Part of a small language model's weights.
Architecture: learned positions, biases, tied embeddings.
Each number is 500 + 40 x the weight over its row's rms, rounded and kept within 0 to 999. Layers, rows and columns count from 0. Numbers have three digits each. The size before them is the row's rms in percent of the matrix's.

# layer 7 MLP up, 1536x384, rms 0.0665, rows 1435-1534, columns 320-383
087:498553526500487490505521472548482570482532514538487488513488575523485494491527444522511509590475506492536564493476457411519502574517567570520460518520565469497513552478421548474359503510498478
099:574518545397441539494488469520548577586448554482544558421444478492431448532487565554540513435526427460517558584427498545562510526507465460469568469516499485452448482433424499486482575477453550
099:522464464460535470562520438519502547460469550504495534469450523505418482528506463532551468442519547507478556459450592518489536505485433403517479515512518498512523542474501453466522513499426464
099:474478475556568444450524470517563565581484485519450474482508486582545492531504513456499501474529501512516456483462495475558455497458472413462405410499517483556441431563429507449514463500506479
096:513453545508473470476475540536532566482510533516546509487504449480522459483466480485530544513497583534498536460480464477478493526459557476453435439462492500560454550509541512490483485447466494
114:465552456480510499496466517535484518585461563508468540526469494492518497486492443503508584570479519469492492529498449498512477557528471490526430516466510487501492491491506483536580456518481415
099:550554529500486462495489449467507491524458517542511473584375467507542522547514447448513582493488459518461465505568468469522568437502492521451467530478465492506583516492489556493498498498506411
099:516498439488535506609429504506504510498523456500531447442531382517452538538496518522490510566522539478437371462591474536522489470571478487523527486527537511436419527433492536503456536520513464
101:482439526524495498497498426506482496485487494584506561483473475542424526509484502546527520498483483481505483482522501499554494447495515507510466547479485458493501461547573421543484541549481555
095:547545435500511520531515419444515434425528471491524480439438411531509513475508511432561561492489476508447487493523461504477389485504508579562501525411566514496457478446466496490523459509466515
093:494535529512487510473464489456472512478493554541533491498511468451520535588445471507492440465408487459453477531465490472453518548561422528515515422500534436515484509493547503512543527496469480
101:533531531478542425538525595479488524508569479414461453512497515440475553441481458479516548540516455505568509511594507562515527478477499544486483544466518486545450499531454466506521485607531494
100:532493460480515468483452516580495523479529517570457559511509559515490521475531549474513467494488527485477427507522539460538529449565505526475482498412558444521460468525513495516513538524541514
115:590453480490548534524513448489506395508518490506458548506496451456452477469577500486530553558508533604493508477524507540443495502524511580536465559503481494485522558560428526465517476477547537
095:455466531483461551494512481449393487442512433524561465507377497504507506506571541509478520522526473502536518472546468508542457479488579456513414487464480456556551504548469495527539466554407483
093:514556529540508467505477555482510551526503444501494494468554496510458508612509564485491444537594504450470484528517560432528419538493528480470490473466442439438426479495442482466493520547513486
099:451532457458492498506569482537487534494499492489522507402521538550498550567482494452457536428428531453515478432556527465481498535519456572600499519525455466545513517557550534533534461502383495
094:531537438514546504402439525457569477506482511488527530608504518520513523436524554524500462495512543514458469523488494489527582503469388494445553461549450521540509523483459474462582489524508456
097:511523573500552435546570514464532554489454472457481486463536534433465455480496446482523556577539555509478485532485505518495441510523489473539531519477572449510551457477480509485475528448498499
108:498481437566478543485557410469424474549501459474501508561437473551418479532483468491469584518556499606491523488386478507537491453511531546489513471522490502510488513519461550522497522500500501
100:452479532450517497468509480486482502504457559498525470508478625534569569542411526524527490520462513558501541490425501489536461486528529504512523519543539481477578526527443427499483535497478544
104:581476474515507497468541503460449540523557498460513581478508588526536511469506534522600463497537487506516521577490508497492435525501510541439499476513478535498566389561492488443516512517444511
096:550496439467506501501593494492510564531545496491514459503537464386510493473505515470509499566526449508553482509465489459397438544454548599479510523479521471542524477530496476500541497570553562
105:497453541433486476535531468508570549494487620489531508499449493508432518449495510484524546469480458507520540455497588565506477535432504516539502519553504458495523447511505462519471463420528579
114:547500482448510490450534463576550532474470566522569559441519515507527535524505502477520519511512390479496494616493518502584487512457519495476485449522553488504464596549526521472538527509487512
111:448479519486492460368580481557482482506514507473500499508521459449455537559465522523434414508459534513502507483558474561514566522523528560551462568507490501509474504523501496601489521494440491
092:480518492511509517485500509507520454490504512527533470480537506485517569494519497511567439463496508558568517484518535491403430511478513549537444469519536485506497540468572459421451410519426474
096:511443513520494521482538449523468447530562529527484449471560503508446445528486435512478462536537547566467514561546456469429504526495502455510470495478529518474482522489455522489537504505402499
115:494542533441490539448457437491445495449473529515504549535534513503387434492506451522455567504487552430487506442557471447484538499457476505464431524471465564547514547461500489476510484547526511
095:463485540447488494535523460567528497510558550502495487478459449514504534536555545540478495533504501559526466488487481527504518465536465514510421442520547470497540558542497513559423479545580487
089:500474559483453468565510530590500449512555512540505567540460466478482528519525496527470528506542527514440432509587523541508528526454527500537494460438484471502501476524452487543475517493507518
098:560448492441435525570505557541508518514466531524533478459483511579478498517474489488436537545546438540417525520527534452492465559505441468460485431569536564526504514501395505497444547421535539
120:487508497483537507499519532446530456572479516503524495483452508534463489493513514490550460445448513550520555545454550507516503472476442439378450452546525457509448560543550468510446475461464477
096:500470445489473495529464483510432461454450459477564510511446515496509551517490505500526494446502503459524456474469470471461475552564474495462519462517489529462531467443514499482497418477521511
105:501503534525531540465507506531491423518530485443538483573451490506440498446505490531467466562570476523491485523483474466516504464466511509471555449473488515572513509473494497507460511469486452
094:490520561589535465519530474486526527460486431551505427502453497506473467497532477462524461475494496626448541514559545532486523429476509473542568544453427485550529556504473516512552467511498512
108:568487441412559506465534408529498520442509489475485535524507527517524560469547476473476510515515531448478450505491481533575576441434489495453547511533481485557534561522492465542451493498502507
096:602473515489466511614522470456569536510423505473494540484546567500449490552492570455549502467488533491532550522505499482517509464484532513493571482513507466485581506481544519588448507490465523
089:482442506444519522507486493436507480486463540487534472504460507483486525475511489462507567529534528479455430480527477455486496503483543514474512540487504466449592474455535487556584498498535519
091:536490506535466495483486501438461451511541531498511487449514509384459504494540460486526498496547504464534505500464538522451519509434514461490528521440534500530513496518532496471476540511530500
107:511487411539491538440468542496535526528457520508577473486529503423522491442604477509558498452497561438512490526531528521504489506550506481539428509516476486541500478518479515517516530583439466
090:449513506558513448436481469510570502488484537515487488542530557410444473388574457483462533536560533541426526562493496509515538511539459475534504488516505503465499500550472484568411529471514432
100:461556507454527478447472466565506419466505474561539445518509436528435447516481440451476510521503412477406426439566514526463502490485520553515473523510464477521494504595544493552439486506509513
103:508409513527525518461563483521491448529522592534496516495498567407430492438558377492477543524515519461490591499485524497470520403456517596461491491457521569490482574546528519465494467538514556
096:502525484477545462521496383466558511490513616463539508553436502529444502407506447464434474481541481546517547491551502511397514549576467536501436426477488503502536600487420463524468497484431448
093:446525497450474512504429452548522550527423484476492505519505486526508503488460556490472540474527566490497596568511478558514477476468518496466454486584488414564485528465594483484470543510450541
097:483582501494610445532514513508552507518524460420531423501584534539493541527509527529497494441408528467494466466500511514506457530428455454511561504602419422518526460475504496466541501545466566
102:485468548463490584493495474505501495512489511466439493543534527428434470477489534450607509498503452473452450544515481463509521495524465470507527511433457532516460491457526526557492547484434477
098:493580516566520436433481448581488502494524511511504547564497478478508455497522439564527540511501532533521513555503487545482477479536430489468483518528446512531557621506473494490531508479502497
097:563486463575532526558520585521500564478488455555487523448485545524508512495527542524527550498493409524484578556502540461466519449537532481522486523425398489524523399488453456514421515450481521
101:520560562451582551488525420443463523548487522474474510531522486519446560582473513546505532472478591559461477501407580505429535502479513542447470539585508562533507498463524484481473479547430471
093:567513457587442539463454514480543530541428540481506467527453518489477513465484509480570436479551491455524519500485498517505475456467436467454556442500503479548411542490520443494535517498536557
104:553477532509556477509532527456547590564483546532460423491495525506483459483419506554458594529532451482488586441561551438504470464466482518490498520433433519432548428448488501521491519509435532
102:527506495463496459552480521497519545437578522529487513435513543562515542500484513486532525589475468532619469530523462493515515533462531515459462461471449456485523467507516540455509514477531430
098:532458443504550477544502493524524447485472520478546495444515520479506495457533508541498534494573458539546430448497534521528551466507475517541485475501469548526480527488530569508465482445566481
102:487476491519465442511418449481578557530538489493501507446498447510471508548534463426509501459430512520518555447479525508464542502536491449423496553538588470473513457513555519493519531479480457
111:608594511488501481489499564452472476571478550508480459521521482476508477525569498467516507522518426489533514501560526542526488462540488483478475475473534436524559409449541542523560511512520555
115:501508568482454574416492519481560514533518418473473561553525462431483516427483462511533554521456531409514485434498473474415553500540491470535485529476543500471513515480541522472431490517458604
087:465540470520463530486514520495461574615575429504558549522481550496515543485525448538521491544484526478490449467484478555499412504477475462564434480559601479480448470502570470445491534483450551
102:438504511465553482515511529457503499585484523470523432487443484485520463423430521558467538478458546442514541519465475463504494531487487587436553505518525504514486485521557509506508535512533502
103:510447479517497509486504514472521525510468490476527516449495448454475446499521487535491525397472590505505435506486493509552408552506515462548467505551513512540528505513562445538530444536550500
088:562540486460529464472499552526497456507451494494493432451418461451439519504575488546484479484511516457480504485546487423486448526503509500438475533467496513477421550554468454526497488497487414
104:491476494444461468557494521545429538499515570507463501498570526481442513495484539487458449465510537440527515514513526515500552501499511488626578530538457533397462503483439513537540478467463518
100:483482516479464483545542482471456581496513425457504490438476493579433515575498443518507516457465576525465523590527570449510484502462553507469414443482538430597557489555584469491469489567442569
098:441519535507462522533443568479501495436520573559516581506448469559499498489548508491531539480528502485495475479462438491460600413470483465467495535478458512549481456518508501419515551522502512
111:509522481539508502504522480490417501474529559496429474468512486535472480448501493492539553440487523478497489544450449512525491500564491502448514487494440454452569492518516482564572552540457561
096:528565450542509502444534535398460512451475453557454488487522455523453616581485498529529519465437455491546489473603585501491503462436504484431545560456537542435472541470526507529500521509490502
095:521461529607492496472635473400537583478457490482518514500470549433493465503426501508505465545519477440537438526496495477518503488572506550426465432556529503487495486536536499505480513505520532
093:495481538538579466489504470462518473477514578420453472580548570495488549514599481458490475481595525479523465490438459559521485443466540492484517522507549421466482539513478480475502439499530493
095:495448554453496551497491515510527514543458478477491514455440540478480450537517471511551530424494546534519509530477554471521490474496494517451515543513502530468438595447571506527489529490517557
105:501513515556560495480492527507530550459493554497446491523549469503483439455552539417516413538508481435460489534541495450514508523551537489496486485506561593544558414495511522467488515534508456
087:511470463529425545564485481481561462478519509454462494455477478426473490483546471477531505484473509532521436520543506421475568491547481531532479480432481520564500417459521482530437503506521550
092:553510534499499535501513528469551504486491511458548486501496540517478487571465492475529502419582570490414487472503474471454515499530522456596501483474482578533527487541486460477532471431450495
090:530513572420509513522491460483539506473531501557487493468509462490478554448471589425498503619568470562452504488452500505479550460502467515491572467459499587546533492547528472474507482500518540
102:485593526413480480425467480509527544513479486548455551518429519431483522472525551559480432579556506469445460503553601513473475546494523502471512470476524459532438489443523458535419497528469441
108:556545515466520479526439547506481497535443503493549521453519504502483426456481509554482506509578466524433485546509501467545412546465505537530365455534454470532444539539472447490489528508476499
084:449591478562451527464587611558523504471436566523560530471470472504572417463494546532563475467529506575451499456555493531489524488515496457464534481509529506545563464472514502473480573516521526
098:394494447526464536513480525553459543452481549521395567505485514484535462506472534479493538483517477462501559492525482430519542530512511424477501572489452586515490487464506461493548462508436495
099:578506441529483449485527430493467466448449547443514490478561499475477511478473504499527600494486559514550545454436483546629509494481477422485495532501506601548540461552561493439451504590524512
096:465449461482491504501516551444501504557469588593444509538462489481478539432560486461560502505609569525528519475439553434504496520481529419504489510515429486468500488484495437546450484513448531
093:515465527469510533460464521485517520491463470492462494455512519527529446567461543562542458463448428499524482509460506520466517506487467495483558454494487501555496466475605550567510509467535549
096:516439525459448616543549429489508534488480437512533436515440518529453531505510506514455547469429482409502446513446504529506461526451444480499491496611511434541520465428501543557509486523446520
112:531458515518507566465549526521435501498564437540450455504504400511459544467497477595571542478516412499536453520476521481503579500502416487493485537475436469500560541441503531506522545530516495
109:466476481498621510477477549504492581540499525468397516473486505563538460424510495449541493517486486488485440452490500526492497503506485497542537522558361445523485551517502502494530493515541446
100:543446458502464477513518479528495470511466523540518454456528484515484514538515460491476504482507534485426506472431490441502512517526544543572508458477572551490553436514503514520579550489508444
097:516543532546489460460492470536539550418478587456505466559595519486426513459480515484469465506520531451549460553520495378472466435485552523508587437469469496559495506452598489469462419526483484
098:599420504530503518434504583484388497508467461468567512532491570480508484468556523479479530539477470551536546477499515517472492551477516497513530584543546534542503481468513545513514521441505496
101:501479544528464463528526445460496453518543538515518586515428434561518465516508582499512459535492539492528502513498482446459458550516529410450503495491542535567429460479496491543492529485494516
103:558476540496501478524437421488533537508522482474499534480494453463490517502464479399456516502483478466387458538468488536439454540524506528551591494507540512455447476520521536540527521563511555
110:467464491427555532502493478503500481415521578480496460467402475455529472441546473441519496425573508473525518549485483464475516475535488446484483585497455472489551516523461476513467431513525477
109:461463512535536490547531482535546470529608470488549554481511430532497479487521471573533491511556497545504464540477499473437440560569493506494485511501525412482426499528585525514463462535510505
091:464525587423484456557537512428418477547539517459512484539488499569517573500505473484477433507542511547523415510522481524523571509491462518467532462524514526439495481486481515505482494502463571
098:540475522532530525539502469503485548501506483494472463536510498554512493508457501529490485536485492428478613508512451432532496509454513501531426547513554499518535501554464453442561545498497498
096:457508585550573439407491456465563483500429455472597413539521501508562494549506544562459482484477491460439482467509511530499545434486495522489467538436510513547533488558545449500511499502484509
103:479427415534576594452465508454530463549452525512517507519442457462469519504456516506498516511480512515484550608539526415510477449540481515483528575458599518562513542481501548507455524465486526
093:556505503429540437540475462418402482436427485503429547570500501431443473508542614518518483528481495520565516427488439453515487529452497479482501481534468504480484587557533437433520580440542556
102:431468504517476470496513548457497520451459556573471476452545454411534515474544458507558468549534444533511480465448574487488515528535486524525523454489485515558535501516505470504433535484471519
096:529506500500525516486514540441514576525483483476610526551473495493537498459426512517526546475529582566531483417448486531481457531460487462565534487584463539503497393483469509496560568422523566
118:529458525520459494517512498484451484558548462587525452540528555508501437441460522463494504558519520457474513429477422493513483592492599514472511488424473413441490459518438484547518542528471428
101:494489551470455475495530515467429551502495551444521496555420504527446492503461478569599467485534572492500474529569537519493521478529448521533495517475446473542457543474526467450446500461549459